Part of a small language model's weights.
Size: 14 layers, width 160, MLP 640 GELU, vocabulary 32000, 25.4M parameters.
Architecture: RMSNorm before and after each block, no biases in attention or MLP, embeddings untied during training, normalized queries and keys, attention and MLP in parallel, some layers without attention, value embeddings, a smear gate, skips across layers.
Training: a variant of Adam for these matrices, 483M tokens, 15268 steps.
Each number is 128 + 32 x the weight over its row's rms, rounded and kept within 0 to 255. Layers, rows and columns count from 0. Numbers have three digits each. The size before them is the row's rms in percent of the matrix's.

# layer 2 MLP up, 640x160, rms 0.254, rows 143-229, columns 0-79
100:094079102166126109164141162175184096110114063117166101133094148147181084116159148160075144135108132212184089114117154159163186105101125120129125142153087180219087096127142138124114114146137102148176147141121136147074114097168096112137079153
103:110121124060104084121115130102179153124135134053139125081176130126167132126144141211178124120134177144180165177146151148151138104129071025116103129104154082123112111140169182173110127121075139107132125138168096067116065122138125130178125108
099:136141127144102077136099140108051136142166138043119099068109178132122101124122115113161113091156115141096126171168172100110157142082055112106127161115107095121158164156164087152070124129162130084136125111119128143093126129160111101128138155
107:086189131171108075128103100136111102108112071125138059081118147106046141214106138157123156158146132110152135155112118110093187079110089115125077172135157129117122063101173120155106140143098078188142108123179109096126063085169166162147098127
096:085123147124106141101133182129114137156109064051139112080097168143125115119150123160138107034113185165143152164123180183120130121097102154175103158153133149131086139158135093078155139144123110095107097182100146119081126097136127157159143116
094:130179132094064077143142116109087108126136095114136164151103097124111070130142143152115164115121160115116038130109131089085128092152121160121059164133153112145116149102147145208066114135131129085109087148148122115157102168124162136101107134
096:090126106181131116123128183047113109177233160100103163072159154148168076129115103125128114192141165175095148123105164062118148122121154093096107128116150179151138155096184097104169186124106154100176128085128081082098086140105180143123115165
091:114156097140092097168138142118145147129111191091152095129167122172091165147111180190113112170131134130187161073128147124137152116137091156164070173141120145195136194122116135130082085089125131053180136125095151083136144122095160123160113135
102:128151131157110105116123112041083176146127136145138140117142115120164097145130155151100162120125118104142170142114163083098132116134111064165149166106093200163128167148169087150088168160107078119163116132121065142132082118165160116103121133
103:126189127165099091083110161136107093129082091100207068149131173150137141161143140158139125113120123115119151178117158095113143107133123161128121087100147088144137083148121155109123130137135169108159111114142127102160106121106119134172021085
103:092126090151125121166092121104054102113068129119103152111170126086131165145107153158114181118154147120162102133110142127104135080115126152161104142152049155147164077117163106142160177164198177200197101201129131126165145074130145156125129079
097:130148127159133133106152144157151079110150056137169055170115105123127209116123055141121135067161122137163132069076158102128153098151114112170061153121108094117154092086118100093143083153148162099121153095159147135175080128124141169149078137
101:148127124156117104169125136094115114147184094100167193158055155123088078077136139150134136146117110155093168124095138137109144089137126139141131108154120061175189145158170135078095144123080049058083136094124136096128086134118138107127121089
093:155135124106141176165115149134139168119119141097085168106159172118112142095121165126132088110118100111183162097146159053056177131083066096107080158115092091158141089109118150191173136110125163093127170103180115099135098137142109170120118124
113:149145125134127074155116098096096109095156115076116204122153170142144115120091117134060166079131151173155139152064121142114139114104075177139090103097124196126155149147160138109170132171113157122115146134126101122138169142161093107092093154
100:115073119136089115155089092129141148154084139071170152136154149103153175115097095129081139114131155170119188169114143184082103036113127180103116165091144166144091134094127129135170113161150103090116064132180143138131136181100137094110089141
122:144169110122149130159119162170156150115082161108162111133123109170084105156073141193176126061131161101143106103129192096136134055064065094116159125155062120181108157116172121171166086140119101166120079103161114101137142082146097169169093128
098:043115142105104110082093092177104150173095169155129163127174092170117092106117102163145149170148129171083103196128180123086129094102115197149112131169165133106100108153149144148173149168122104110157133087112098038183127123119122116134032133
101:156141116138118107099097121167121092114094062113168093081116131105148140136121131127124135133155144168086092174102167084148172103072125126139156087096098107122159135063186149120170086155134153131194173127136184117069106084085051165145124109
102:078142085165113124113117176093112175127104135108187133124073108050134151094183074146082144176130161170133095089077127040033197133118113122092131143163122139149120123145218141170026134147113189120096046133154117090121096083137175103143106123
098:176202137040126142083118146106166117077084091137102123102125137075077096160106083129153150135148153104208160126135169146075192079162102128129086157099108148139161139134148074155104151095153198101061171164141155097136069121078147106159125098
106:147101135068087134122131151153143155076068121121165107126137093183075093107104119202082150072123115164220113145156162163134146113114103097117117164100105184158052177096121118103080111159092131159120060193143134061141096118151127153123066161
103:108137141100117136173055151139086121179172137173102095045038186072120156115096139155121127085147091107102108083137157115116141107138169102171120098108120124182129153126095073114105083163146068140119143056143172122100125133133109121121113122
115:141127172173104114026144136083100181106128119115145119135151143144120187124069084092159079007171101123100111154128174164125135113056148110186128128162113161121129118182121083133138107145150095142144086140165126129095102153095125162134129135
108:075081082165145109184111107149105120134131116096143192072121130169150145121103126143113085164118118080106143131086149149131132070098183133174106087133104135110141055080139106185163126211091178138110137124156136117145130074086165104115120105
115:151152136126123109094121139148146121196162129136157149127162127083145070073152102110101128112147205136150143162106146155153178038095172135166158130095115188150178170108158156115141211149158114113070090088126186060117143114132171086084120143
097:088139146057063119203101081086135122147060135103134146127139075173142116119107111171149174154164135067076106111134120098147156117117139084123130121134112085105130124103158108157067037170096160174089129211114127132132152153111179168108082091
092:122142140106139137144092111085092107103097096119091128051118119105086177131084033123147146146110131156126137231108145111056172125118120154111116151138099155123142128131152134106165156144179110097133103133124090111115042153169144146105131136
097:154115107130088106110099119113101081118187146131129148071161086124169050125177111119155122163086152109105152069143141120118105093079121113147050101120066169176144175131169125117104149141064156088071099109149135096150097136163157118111084146
106:155118131083146122061088181192073136132124134037179141115066142158174128128110123152147158161125149137146147170151126152147117111054132067127130160127090148108111163149217076192168149169143082135138063130159131106103132123108146151126097116
083:132113179139154123110163109125086103149182130121136205158122143162130105148121103124114157202084145119087147145146171148078145106096112142142191209140162106119142146158190120155175107163127130076166151165104101163123146106126088126116145142
095:100149129134106135153125179142134091119150110036113144136110155155117123108158083161113157092194121128168153090109169119153132140047138111148140143173102196203150139096144135117132141109169208133134149113145084145153111097090127066131080103
099:113140109162118094138157113090121117154127147068167097106105104157082096103109085120133151109201110094106113129113130181088123096116152153117076097129143127106134109101103128142140171115101088067133163105147119115044093096143127116024112080
082:142061081090122154099121094105185152192119143096129105121070134134102181099108075202101122124092124193155166118144154137202133137085118163083163161126079161189097119157138124167069110144145180070191141142118116095179174098103141138100043142
094:153132136135170090129118151133103113174157164144190081180110104129096131097086126113131153102102124136099152133085140064086137104118110089140180129091137174077157122108161128181090154116095049096163089094134121144143053204093109154105062122
112:128108107133103095167151186060132165118096147091146075114144195154158088136135119172136173173161135128140163107145147125112141089064126137132127092108105162084144133152148139100107084198133095142121104086136123128120147184139152121127117083
094:186147137093075131081150110087117131124169114075095145068137111129159174093193079164118137085073127125161133051154177155151181151125157124133161101082084167103161104154105146129087162127156131129148132106132195115107134090141207128123124137
096:118041087180088096094127170107134124145104185117133132113148119045140118075164178156111097081111125162157135134177132159137165117111133111193120067154081127193102085171153151129111107146187160161139153087106142086127132078131119087091104105
101:066067134100123114101106102137158131123133109050177160115136082097160131154050129128109073181113129158140098185103151134105134078057168120127119142172088169116176138137140146139128130181095097124135155152168149089117083152108168086193126086
106:100105081135104091161130165139151157105106113103164149108050173138135140108181129174094105097153156187139147105122114108130163115112114111144147174122108150232087157144126149147089137102202179129130105159143090074130101095109111082107077144
093:187127145109116149129133159084085146199160089101161103168165143150129147148161121106113099158106091097129087040136162082074123123133101114133145076110085119116153157136107182131068159112118114056147195081132123121156115129157101107143129159
103:114137069154111050110110130091093157200166099115138074151130143156136080141079173130150089101091133064071077168104142143099143026158140151125120111108162161119129185121168115176144146117130094092110146159124140109126083156167145189124116119
097:139058121157074126145135136161160180108075188111150075100206171133096156080188113113131160085078115116149084081171150162142137079136128105162138133131127096185127147080150111109093161155152113183136104131153176117123125093114154081190138093
107:144159146161131091092123103083108105086128167080165121105116140133091122111180079162110103138107185161150130186144151172135177039131132080183126157145153140147152136089161098101128089139136125120067129065135126125088152087111193067105120161
093:092096129149122113151127121141163111162121105080150175125135177141095091097155144158106110118129128137190117088104173086161187092073141102143121090181103165165093035144144117159078143124116147123174170146113113077093133119093093125167108167
103:142180137136092097119145086161180176088121199055118112122150097087112073142117122178070111106194173155180123109109150156137159108098100120124153075135118104114152107150123078143140137163086115100114126085123100132085086165139123122092137149
103:056130113139118095159127093155133178188168087066145152106165185057173092145102176114040183145131142146124113147106149180113102086122123117119056120113173122151124132114115185144088102159140117125127141180152152070101102109125171100143115186
096:116148107125085064167130093040107148153148120110131155178105104135157169125107124126067146095192117116116134174092133122152152147157106084102106153191157146119131138145138122107094160142094109138108133144144127161132183121049113120130103154
101:173187101113105125139116110147060136105075129152168095145147141104085146113148122140130121082136157153170181149126146106100185105119127046152082133136135181138145192141119113110151091138120133118177136159127200142121130092172114132165113075
092:086104090185162137083105167101109067136159111094156175152115129122121079147089141112113073060174083112099085163082127155049142125136095173140112115108123124149170133146147126142153160129111165102165160149183100173057100150170176147097085089
102:122200089070071079176124158166124082105139075127125093164109096130122083133103097145102074065141127108078135170112140105090155071148177162123113153089133110104145148101150108108090102134084097137163118240133107135118119129086058132095092109
096:162138113173105099126067182119077121039116129116158089163146104158100104147077137114087120083187162108168128121119166172095147091132087154127065161140132100149141144115150086125107159125158119152127098110107177078128072092114075103101137127
105:083118096170111105156128166093117147097085151128203134122157149092133187088168136145132159170118145111096172136081137084107182093091079148162134121107127152139185092188221130146074140131091150095143110177113099138144100135155117171161104140
093:124079147137117075179156157084121041093116137085098105193114148138080124116105147131152052076162096136104116087127138107119166100085093107152181084137141115108098101132094110068070205120084058092129168139135117127136129109173111188097138120
096:161111111129087153118090134134106154086136115117184108113176117060084110177116151121116059111136160119112126143143142102057160106105127107147113145113111124114146130108113073072155138124167081172085157072107145118140103120165097159092112117
101:161122147126137134074102116099210088150161182085125091083139143135054140119154134141146076118101133106154099097140141116138143103104135117129119141137076152153157139113160139137147154142122132157110140130163110061117057071110167140202151156
099:090140096104104097152142158132120118123117165078130146127095155093153131099128115151078143123114124177143167146125145117166130103109115132167136107082128151168100133214114155135193117203119080177107180177166163096081118133165134076138099167
104:179081080137073143103089146076154167092094089125155169139113179069135146185121058139148089148097141120153102092131145109097142099118068076146140153170138186124136112053153125188098109138142142171115152089117118124136142121161109136162113123
098:118092112113098102076127135075138100105068123101118114136184134096181147134127139127129143172154123178132103183125168177131159106112150131137103127195116179096185095126154104127150175150098112184138140176155129048115150105078140074165115160
106:099148119178098096084131109176120139121176143111100146113089136101202136128128162158139117116046175186120136172132146102175127137119157092128121136100113104120073161149134107136113125130133047142172162110138125105093112135094109071132136116
111:105150121140143091128125110134087117136137161094178046118110127150110173102158131112124104150093176157114194071091139133120175097099063127125047121139119097122173094150214124160112122148133102140164121106152160079061114115125131121093146150
099:088146136129131122116138095134096151152115155128155150089081140137178125155138090176101073135147116149109110177128162132135166133123171109101142097096122094142153113121138140189114072134074101129158125110129146122097137179073155128110117107
097:116141077138133123119112068108138066124166147090133153115153116123162136149151070115091084102135123125117123151085119123099165143132106150138095126121127158105176099112130121128090143132069101174180169146133067136063122111163168079112144123
114:052107125161110078112081107174142143118149117150124140102120141086192144108103143133139096142166117109065058196121150152075153090080085128160130139080119198177205087144119090156146100186112107135112169165082146120167119173055133151164127138
100:188179115019103103176158137158105091116094073112121146136115099095059153117122105131102048066110143073171118113135172117125142092117124095118080135079141060148149162149160120126114136139113077162125170125094164131098125158061132165153107051
106:117079141077140130116151130167141166123168152118154136047138121124182094138110157104145114175139122139148064095142135157127149107092101056132112174102096161100123124071135111117131092173069083140172194098133115082063131112084153156097142122
108:152135138136114130110113115041143128111183125084129100081186113144128156151175160144064101169107118125142170129127165117129156092097133081135103106158178114128097142110129073129099094194114098151096126091154083141111129097165090155131116145
102:085160078129132116129096126181094081105094126070152122081139139130092138136143113109099103140107119111175056052056142169134152113112113076113083067184131103134163121143170139106116184153163035130137082184107134100083157108052127089131144106
086:151126124113079116129131171122151159079128116106131170121090184126118036146171069133114088129110198132085071096152141144136187061143078138140173151077114121103112130129133096134102153106143087143163165158116141088133110157149174135074104112
102:125098169118111168122058142098159105113129106130146141124130154118142095155088069168137134145148224086150126126156129198066155100158123100196086125112109155154145124084193124156150146107108133167074168140119131140096123083104136101136091092
105:132103047046126138114119155159109114100147090122125158140093148159072143165129135146113153050135095168131112153065154145048148101125113097117116138192116165124091150133172077141064156135107153121167124077090098119130110116142111099142110124
089:080151089115136113177153117149132186126156127112190138138170130180143084099113121151128119115121125123138124129098149172100121091077138115177121195141114150176112131156155127072106162237067142155125098160119109065141131086169104102189117159
097:105185097123049127077119089059089137162101204079119119131147145160102175084102137174146157117156090168193153112141139149137141129141072055155111089110167082095127054134144150199077104149158100105178151120144145066120090125130121150162074138
099:159113148129128109140123165148098140135114090094100146108152147081156182122164143121097153175116128107122160110131125112132120098131130131163085113131127165087191073116155124115158134164117110135131111135151101116154071111155121161116099198
095:118150111092137176090112098060106149104144165117146104163100120114042168115142176178090174101131152086084090092162125183124120127098124118117060144128134129110140149130168128166141107145080114124103133125120053113134133158096147159121092123
101:100158108137094152151133141126128191065076105129150160095121173107160137134161117213113106101105154111142074124071155085122142129097074154158172139129064171131150058075181155096138123123138121182127199158117091121086115104153130151130112144
095:187128215079171098194085143104085141118156142087156114109148139104157162159101094155141142103162142127155090110181158162050109152063172150154108165150079111181080085104101152164150163156155131163099145100122138126101110112149089111076137145
108:121114131105133116077133121093134123125142133094126203129085149165126127119127099134120120122062162184142155053166151077122169094123111128145113134131133102173096080153147106102105083185114134122151093146174107111168139131110086183142135121
098:116099127158115154118101089110092103129142176146145103121117076093143195139134152178085155093063154124128090180067181080087171111158123153121157121113074145145166112132142113153189154143147151129255139200176169133073136102146178116115108147
107:128206135118124155149134166194079133082074074095184144099125134127118150139113085146116095089086155082114169076094154167117145114148119107128022143129122120146181129124144106144157116140130084112155119129147131100154105145096134151169077108
094:179106123070133166095158179123148104191130115109131107120077130168072126137144142137103122152096137121179152023133141096111188121092089113123052194110058077140157150120134124152113083129125136101151101132112067107158112140106131108156083155
101:102123098118133119153150169125086196165087164067137142063145149097157127132108129165116165143124136155139143053126157138141135113065105149150103118094091131121186044110158107135133082209122165154113161091147125098140106107178143151164115135
098:123134086128105163126154156063132119169122083104114066115099105120140146040137076118106103141085097116109094186053148158133161086127096074173152148128139103161169200091174103075065146124164179097103067129169130129121160107125147127170097119
112:127115132128109109095113169119132122099209090087140103174083128126061151101150120129133170133140198158125110097154143104068168101156100091117106104126125110142121119119142134175128099147116096149101099150209022107154075174144129149073144108
092:078094123097089138117137116212116145177106180150117126123174135112153139084152115154105091123157099172133102108096166135119130105131163116119168131156115197125161108100155175164161121115042173128189158189101164105077148098150161123142130151
100:062185055140155126098114136121135167169108144142159146097161098066152112114120112101116183172116189142068152119108150133146194130083110172079120128116111144155186098094175133124069170144088135132120085152152127079109113165190102174098103152
093:141162107156115068144134092126109109141099115134163142098176079076150122085138118136122116096110202110155117106124145166148162087076110151096129130126107158175127152148227081115113143136133164112103161141160088053136139097149157096136080120
# layer 2 MLP down (transposed), 640x160, rms 0.26, rows 143-228, columns 0-79
100:142081103149170131131153146111200135065077048162099136131117148102109139086152171144130114131112088165099118158109181153178158109120137077100109180139056153204080096161143146119143188143126129122139127149180110155064152126153112100085133155
102:155116139161117146108131154145070150166144126114188133123104147190172062120098198133180140174086136171122066107139207130145148139134133167129132122115174086044080086136123111164097109107158134107164152119074173112110151098124071161145115116
102:178083156173118140183150175129051109115102102094147151108092127097157067137118129073145148124187115129099137163152113130124132131080172136130134139089105134093134134085052113084140127163181128152120113124129154147134087079166122075094236106
107:144133100138125153132152094101173094121107084091096105143137086159095145132151112136161121134115128086136114196070069116162093105179118150133148080114253083105132159128090094167126103086137129146109084093124084168205144118137119123162114087
097:135112083157155123110074153132065159133090134175127097090162118187121109172149114101150102110115129132111113186128153181127159134159140105133151121131154121112128145130126068163111184182122112166121125116167156142111129105150141196093114087
088:116089129148201126146174165099190150129126138157114097132093128087159144114174119108141148133087170173137159137129104127155118122145163125124125058088118087109140134154142094124175131108095168130033087092124131121143123139105126113163137127
092:093117103119154168135142143194155115156088173106099126162105164076136136130127146209089114164111197105109185135142080121113102181151143078061118153070135167096118152103196183099137127087142143097180076136107117099086135144084138132121153154
084:146112144092158113152195147085093082109120144187114090191161129164174120111156136173114106074136168097135160186091205143133089168130160138110153098111163114116099140118065149135092100069111130154077145173113141142152131067132115067124196074
097:104114123102115141150097158169156125127164072137118162189146151130134152187110144098085198198191109150164136098141105060106107092137083145117108144166126135126128125155151149077168138177149119126129152113129150209104154145178080128090108122
102:097130123128127126149130122104105080114128116153152155119164112156122066168093163108105090076198140157165140060093123141185070125129094149141153148065171104149126150095169155148134141054155085193086094119141098159163188080162102115124114133
112:179078117159155112135095137130090082116145120159074074158104132193132104148112189118157122116122136115126122144144144129079112104142145115173089126144115114113107131090000085127146110171173135188155136098120149144161146091137101055187189131
091:162091116092106169131108097109071121141178118097146055167123120132156132141082097084106087125123112150139071131132119160128084114077108117110115142104153130143121084112046113153068133140126135120102181115119105127126122158149101108156116165
101:127140125150151156076094144124140165118142141165117176088145176096089141110166104177136146119074185173128146114118142153140125139176098135096199150190137084164156160190096167129134150098073143063103128097170107112086137100147151106092124072
087:087085131140151107078072137118223214071142172155117210135109103176118123148181159087076095142106113131107122150141147123104108071132107091122142142136141104163098165128060122087156136159166096142094154107129136164047149146114079133120130104
119:107111131156110094106094149168115140068151126084150181098103168124127124137112172054134145190126141180163104157094074132126097079127068131158156103140095159121168163136109137098149163119138150104080176106118070139122132137138073083142126137
100:109123096162129135103150155093137118208084203157105087191062147110129070160150185135135091046110060090110139140137165124128082143154098122100158151102134115141114107139112196112105085113125139129158106121112123143153180148042142093110102152
131:155111151115144140170157128087161104104119159098070163096129126186166099108136137140171182094095129139111118101082175136117097135096078143118103114104073111122124179123090183155148105135104109129099088098137123131160140089185183163115190060
102:129155170150116112173132145063138105132111122161120086135151073127219172141088050124143101133150138107075144143119146179124130204095138111096151130175097100116108113125039102108104111082153135176081133186171181178113085100151154081086138124
107:120093095089101160154163142103146109124097109156193106091060151103142227121091137083120100122133113137096075113107130132109112145154148135143097137120096185160192116110146173137157108136065113176075135068107132135032143128075169099137141122
102:100104107126119138195194162107108138093102111069122128168182095055142135129130124150128089103188109190164144110153116148145126112134108128161173171103096147125141081151142199108114138108084136081051086134125206072146145134154205086182149145
094:155153117081122104105073136178173138090125150123123124090106148080112081137063108149138107101164152120169141155114173185158112113188131147133132066167106089178127137098059123113180137165140196087062165105152093154162120105113139081150157193
104:141176145101155137189147158095109108122168113090095117132089134121143137226133111144137119155114131156132171126089149197183120121078143153142187079153140161118122153147095130114168141095145177113076089122133128138195207149095077098111185108
101:151135090143126189080161085113173167156087138142130121124101124155120169111129138116079238138074074157097108169110131156148107202152145161140164177171112150142120069154085105167139097112173084098169134134133191137140146113155156101131167122
107:180098151202165177098153113094085156128119139109118112083179129146102154140119105064170045012119111136145134123110121172147048127110146080142136154125097142134153128242111089114133165125159132131144133133149170116077141146130129127076180154
114:087129093108100134131126205147108109196171128097121170078080131133157146124101160155150117165103127141133144129185134126115116080053212133184145063110085139111093120112095122130095094131104172095116161133133084148177165109109156114174165059
116:149132152123162172175111107093117092019137156168106181169123140140086116162122126150116131113198137108101139137132165139226120118198109099155108156114130163131111125110122164070135133099102141157124135121123153120139143137132164073111168099
091:149090129186190108073159134131169128077226110149122169107160189123130123107206144028144105137046160159158125155110075156133117155107074171154104100127124130170122108116087098103149188132161141114144111106149082126102116196168057156127146135
085:130149085143062111123135120129108146150169120078190151150124129124164118105102158129120133139113126125199128090079094081113060086116213081154148133130111103171116095162092096160101091121129132172079145144146087157108166103089074143135170115
091:116099133131123182094104079070126086149132128095111110114115066090191123145140101141099086120107143089128144114112102094124104176109131123099104095069068141135127145137173155129110083128122154132110132141109135104160118141189149158057046138
110:133145125094117200119075159151031111115109122090180133110042147206204154140155135115137152121170096108192141123175156142127150129122157070120085209175121116121116144147124095140130080150184153162125081116136151162113169115136150176148154074
083:097184141161159141145118111138159169105136153124139116110137111138220168120198144140174127069114134139103173162109103065117085176086164132126176157175099103115123155104030170111169057123131120118123144154135135106118152085179149167133151152
092:169110182117158124098131169152160155119147133163113136129158128101072086131218182123090144135094121131175125115114111172191109140064173120093065154149133110127075114139198135088124176059198203130120171154130150139112166152151103098102110057
089:100119078132163147137132140098112125077123162174096038106081086141094102146186176156110116133146166106068140121136150125156120144168139131124051132118164105083150144139130174146107134148130104137122159122128151124124151135068131093148125126
073:132118168127108132179186158102098103069136126100131091119150145183127073121190115153063125144121112128179122102149131120151132218052140152106131102196053105111103124107104124158101130085187149158115141099098144161101155113073093126076134118
087:154132128124141181174155096162129102150102160140101142159190185084166125118127111190099178132142095099114131093094195148128069163124149141137097091134100118087113134101133138120135133125124190184099119139103087186107147154156105134127116099
132:093154147081136135153120155134145155091098086116165069114121169192153118143146157195160129151178128087117146095151164086127062139114151100154143147164166162168124099136161194156158057180148117147104139147116168157126157068149132135124126029
086:152141108130091153134143104184123123193112145166085171184090056121165076087092164097091116140113159094135178161135089128147125093120148160145106158052118166179117123181166132135112117110092128151102104082100073132171106019125108116146103095
086:149145160119102136111137074140072166089072080136168131162103110109109167085194099048146107102131103090151117097105096154126131102139109102166101169114161119085114135183119128112091092126163158118095164064072111130136168132153099133074111146
101:102087155125140189137180116092131118138139114093132131164143146109174048119133127123093136188144114147111187133113157072079074138144102161055108170110142143079112105154144154103107143079150134165157185236143145107082127099109122092141170067
102:146115166118150141195164127107084097112136116189132145208156060140062100159167167144158101117167155137106129119150155177115088123134122118112165145086125156135113109145144122096064164055141171121106129131125165152123112175112141074135140083
087:144168116151156136119129097126103120103107115127128081142040064051160121104099140119126135145154143134089085184135141201122169126125210180170104164145180134120129141095124073117187171064141137156086111103120141120126181085163180099151124118
096:115143074147107152130138144130141142107130076154066070172077109132151119112136157108144106106104128091106165133042086090198156114174091068169111134106230124061107182117162096133115106094135140134120184150113109122179160134101116128138077100
092:137133120160117152086116148165134098156109135160080124124140163137140174140153118058182118125131129097181122114071131194130131137161172062186157179087124104161130167104117094104149082089080124125146115135094122146072085121163180133096107054
109:125122095141142124092116105146161109014147143175129140144114119078097125155139161139161139081171108158122144155124162172207167112164126114124149123117149148116125094126106130037153104151085143136102153123147123133165175125131177092111165132
092:138144077178109115104103160154123171160108149118094204120120175092120118114140140127111129128142065139161101136145136119185139084140149038111097073146096135126103109171128117122154154132098116101145224142141105078096097147145125111111113185
108:140110151134131143157104111100140140097208126148150136120130162084137166135133164132162125081144122077150077171121132116077117165152141216097100105141129077142104079139153122095148153111089139125134079139113090196135088152140105129161157085
116:139119130152116095168145153101148100132132119109108140210156173073094090124079192097083120081191117104168131093067132067142053130125049117165078161120170111120083173113092198163082144084133095079130112196152124097100098129117127121147094179
092:176107184147149185100122175184148054145108128084176119084125133207115102107139095130187150134095158092131172036189132087125115128130148108120188097044124109172194148124114114128104083108171137156142117059149095098100080146161098139114136157
102:128139183096169103122106136097177147136132195083153139093120158072181123136081150105166114139191144177142094079158125113104099142147139124124162108123137154066100089095122169111121101145103039112156127128156063118118141100139164140110143146
079:156128122148139058157124128103172126142065162179149127135116152081144159141217100144106102099094140096095103141137127159102130131108116052137105171143158124121145175120137121160117109118142129138082187178186132116120100185107071133172126059
095:156084082158150124105132141099150124161127157167119066119124109154170140078118108083163168121027072106145152030126117131160129129127122094086131080054137114088165145075178109124171143164110104111140152157094124144163089112122120160140061121
103:150119146123176146139147139137081141100129127206094149160131162190159095188108176108142124121155114112106124155122114161104124151145120063110147086139114125121137117101033123086110124128162094148122184117090132153138131105130128075126179070
106:178161087155077144124190157108146082069111113205151190115118154121182123128160131134141157104163174136126111098131123166155095198097135151103160127137133103118105113121146156083137109112145157117071078169073165161149139108149149137120167132
083:157116126078143180062104076185192170127182184137145066146095077140130091126101182133096146132108177123170166149115090188150089185153106115169059168129149125088120153137081105101167126153163150159156141084124133162108127119096121129092110106
094:096118099078089093145121151125175189090156120126149122149049079126113057170076149155119096100097119106190174082083143158114100065129155160119164123169119146075105056148171118119131102144144114145087130176160092163121107090083134102122116090
107:131206107103122218111094176114128097144125135143100139126197100160092159163171164119151174115083104072138151132147118120066120158144155139125100157151112130129149109124117123153144129135101106172128111202145117065135090061217149156168133085
101:148137087123119109157166154106111135123082118131151111094104123106111095069134130143149131138167105132141167153112140101125143104175177144134148123103150163161110157195052115127181073162125115161084186169197169137134121104147125031145072180
101:112134128136151117106132159157100159119124128147097210112065130048136174170102164103151081095126133153082111092105086115173096102119116146121147099185175107173082132098149161143131096142171122111124112099076140131128121121129102123142166125
095:090111173151075155146128108189118111092125151146146150147141142141177119109182155116057114169112106057132139092195177139127142133154107146100119190118153159121150085114232120114137155106068098126130145194128165152184104141139122148115192072
108:163140107122123145118123098153108149107177176136103140130042130086171181126099133122161153102137204179135153112153120121177154167144162097104150134107138094136060150173159120142150146092155162073148144123082111135124120139121052032118169116
115:151127120104112120108135085113188118162137158084136047108129135151131164106171170079129160073110107175106123131141098086169123137096173153133204105153180123058134110113135123200106160122156119162142169127092117153100180120102122169075150125
096:154153119118138109186109097127091179150164154170110120143125166179199125165122120127111048138122144069132054096155174108152122149123172127107116101143123052142121162130099169172092114091122143136141131163156102143113179122140141049138111103
086:114103098111129117134136133133131138124120145188149105139084101105132143143136147125100166172107124129126191138133064192140100176116185163101116133113149163176171126126085131125115142140136160116121165129100184153151117183048077052162147099
126:124128156106075150167159127178088068163143125141158073114160078133146110188076162146137138158073107146088155113119106141117112189038119136134112187072096170110129103148118087187135131155134138128096152128085171115163154135075089110161163148
100:133094102104135090120078093107112201141101184126160138104122127117135134156153255121114173169112159152169089093180122118117074140145136085119078141096105142121138123133143141144187098174157102105127136091148132157162092108125145133109108093
102:126130114126137176158194122168095123087170135139172122154143123095148158098076196096126105143184134100154083144166120116109099143097102048093123154115120172054130170043093110135168141098087091131153181155121175148103131132118150168158151087
113:167144134123126129105092126140173072076163135115108152089132152103114127193139182141031122138149110114070162153128163137144153149093114120147107091141115107112105104099094122108129110159085118166094159147120087150137130047195146128149142129
098:146092096181108142157131191132135134103111145076141136139097140164192162087072151111116156176151110094094086146090084177120124161122172111082046159120109158118149099160115118097133111133159127116097076140100151159113091091091082061107126152
082:101132063094170135101112128125099117087167163188130165063112128084114123172149187145139087115137150098131082117127183175189139126141150161130159138104110130140110121114123149104162095156115085119120121157145146134143161110155127085080160130
107:116147140102137134138136121118178138087135119169111192122104141059121112162102135084160146094145149081138157127123140153159138101141147131170146112157103101104155110076146136120122099167097121171084154142136119101135161128171161096086169126
102:143112125131169146135114100131160140157097115104095095147149178186079145172175162193117162072174071125140137144072119166117089119160141148117139123152117095117184089130108058130099179112134140149126097076102090134134092133141127108125123123
101:166177136131083138173143108160108150120112122164073075160110090244128099146157167150143116124070093100127140166130160147101134124133130129101120137080174160136097089097009119088148096120150139182122140124100154129141139091096085092212171105
092:106157074188138107124180155115096149175092138192067100150127133143143123154129166104121147123099102173105165202164107172151140129146087066198167133070153108059144104134142128166133128144100104152179187092111133083119107106091092193104057132
095:141131090165094115089117123179165115149106128093127125142096169115113102146149157122125121165136095122147156115189091063124070107171101120125136136156072111112160115131143149075174147130154129101135176102117098155124113066157094186121118137
086:090120189144173093162165125144162113134111041152145121130136167115116109184113163088113088121168120149087069126179093119092142168156078121108184125184149153139144149130060141102152155089130130129161139156102188156096092174142126136146179159
104:118131176087080133149142131056139072164128117136182153092120096116145113088195126148154100143147100119104096104143126122127115190136142133103162135110114236139148105105191117131140075077103156113094060132114154146100165084119148145111148064
091:119133025213082143048160120153133127138086111163093133130098107171100132091139123089121139122132138130110163167098066117149201060169114100104111100120169127051179140147110072114113096103127098133154127149141119146099154122070154136187062141
110:102141118143134036088113170142136130135124121115155228173107129150094134134152122094186084171105092089158107127146150093081152084139107201149147116115109106151073126139153141132132103076142158111059093160146089162174164085139143168111130084
096:192099095159127120135157172086115095098196165109121097137138154147158113134154168118204124091113174168189118136119107155098048157118126110139117127179115100175107124139126131102177129145187144137083163093111092174120159142100087042142137154
116:203154121096123096139101122128051172087157148113166154191084149091150075149119132148139113136129131186189092110140121108067067073136119107121131131159104125140063113118144115102110080153117157143102131099117097187074135131128078169127106129
088:112109098138147120096126140131145204149131151082119152148112123169199158099145139150102122065094156177133150153120101135118110082109091129059111096084137090163134161088104114130124183151089086101124112145152096136133097129116180075156126136
106:132124132102095154172149146077142105090124133107126117079140182155158082097129148180126156111109082113138165055174159144132064165090134129157146160131146091158165101119032153120055121136131174162122143137123122154108167089112131160109137119
089:086129145109123144132108117146182164174096132124151078115075097130187135083126151095111183094069186155094136141087177119190132149166074123122147116108150133090147055118093151098135128127141160094123158113179164141154122082145107113181102132
103:097105187138133107206143124127119118115189093192118124166124128118097120121177145082139155097181128160108113143127134146079100085154154138158116096109197119120142083096149109164172121124157101124056091126141092077140096135123114112137165156
089:115128108116073174168125115144120166114148136134169147120138153120159160078177126177115111070180109106135098136133190143139138128235150163126193106173165167150182117099132173086114084083108142145083141170067180148104150126102143071148127120
097:192158072135111118113163221110143095073096132194132201143138097107141137135166130078131097110161156155110200125120171169218099106104144136084171139152087151135203105130112141085119139129123139156097093196115151075137145169117158124118157137